config = dict(
    activation='swiglu',
    schedule='wsd',
    final_lr_fraction=0.0,
    steps=10340,
)
Each number is 128 + 24 x the weight over its row's rms, rounded and kept within 0 to 255. Layers, rows and columns count from 0. Numbers have three digits each. The size before them is the row's rms in percent of the matrix's.

# layer 4 attention value, 192x192, rms 0.0648, rows 179-191, columns 96-191
098:138134128125123090158108138111155121104101104125159122143138158139125145141095108100157113167119092144132075132119135127178112158134091118130109130131148104140128128136154121110137108139109113116123154097135115100112126163100134104127097124118110155108145142144087134176078092142079114124
091:150132136095141187163090135100148131127108147149114143158146135158096125133103112129131158107148129115167190102160147149122089164161137119107131089141129111107121143103099095140102114176137096104137095098131119148132138158150146116145105125109186105121127078114137087115135115086097150128
103:140127113119118147163153123124120116120109081141083122176099133145131135148100095150099111098141174115129129129141143135149188091104114173169097154129155130102179142136120120134115124116134133125143111137113129140102180111086132076148102103142144146097092138102111101079145109153128130128
097:139118092126157114088081124152113133129141132151133114125163126108092129113101148102176140190133089118105089149111099146182136103146097109129133100122124147110112124160147083109112114084132101144106155154127122163138103175116132170128151115113141134115139124112106122162160121138147127124
093:140129142174166146119116106112163088153100144123149125156173107159136069101109098095128132141109136123153138130153098159085165126168109116156138142132117145127097118125114139109105142166127119123112161158135131175115118131112097147159122158157074131142101130126159117116118092121123130145
095:138158103110107175129094126104143144125099124122148128187129112115134116128097130117139112120142140093142170151159178090137133146157126133123086117141166168097084133153126158127097118121156113132112144097102116147093132116137160144119170156097148131138092141084115130081112120124155110116
102:114137123136108111141162108131114099117135166109190127163163172113120108117077175136137123174082104131133077112087116119102117130144059117112119103106096110125163155115117138150112119116136117137158140122126115128160080122086124115141134142097118111123094119134154132162128119131141108127
088:169103123093154169160129115115141158161144123112132110116145167139145164114089165149133106157112126150141111113113149081134103133163145112119106117122144133140108170105127138137136125131143091120118145127078138127123053115076110175135165158110162123147082087117145144133089176108142075112
096:125113166128121117082067115135116124137135121090163159139146103151126123135161147139163134127191068078118156129108135147118122129146156133139136131143123132105100116147145108151148131135137098140136124132108140137126105137154167148143131118131145131147163121135139161110107100070113089154
085:127156090128072126128148126093112082136148140134161113143151115087109095116120163160133163197102124134116107155122115134117119132126121087105090129141103129176165118144145162141080148118161154097153115118133066109125092145133111127122146137125133158113120121124130145174152130114151132124
090:112107130116094122132120124135162126126120076124141121150131104160138104137137168106120139178164136119157134119156165111164154135126160151140151128122127069133142110116094084157129129135105158110153130107117140130106143106123160048129148162141156126118118117090128154144108099069172092161
090:145111127114124149144145105149150143101094165143134141105107161142170174185135129138144098079148152121142164109114120116108110114145166160172123130109117130168189121139117070110111103104126122153068113099115144137129129097100144126106139157137200158115096135130097109073134150149124157117
105:114134081151126092148115140108113138137133123133142117058132135191163098123107127144117156167158141089119107117135104130143154132131171130084130127139091145161104112129142133109136128115121152117140124165137119147120091108126121146100132140161091162121138177055116108142143139121163137130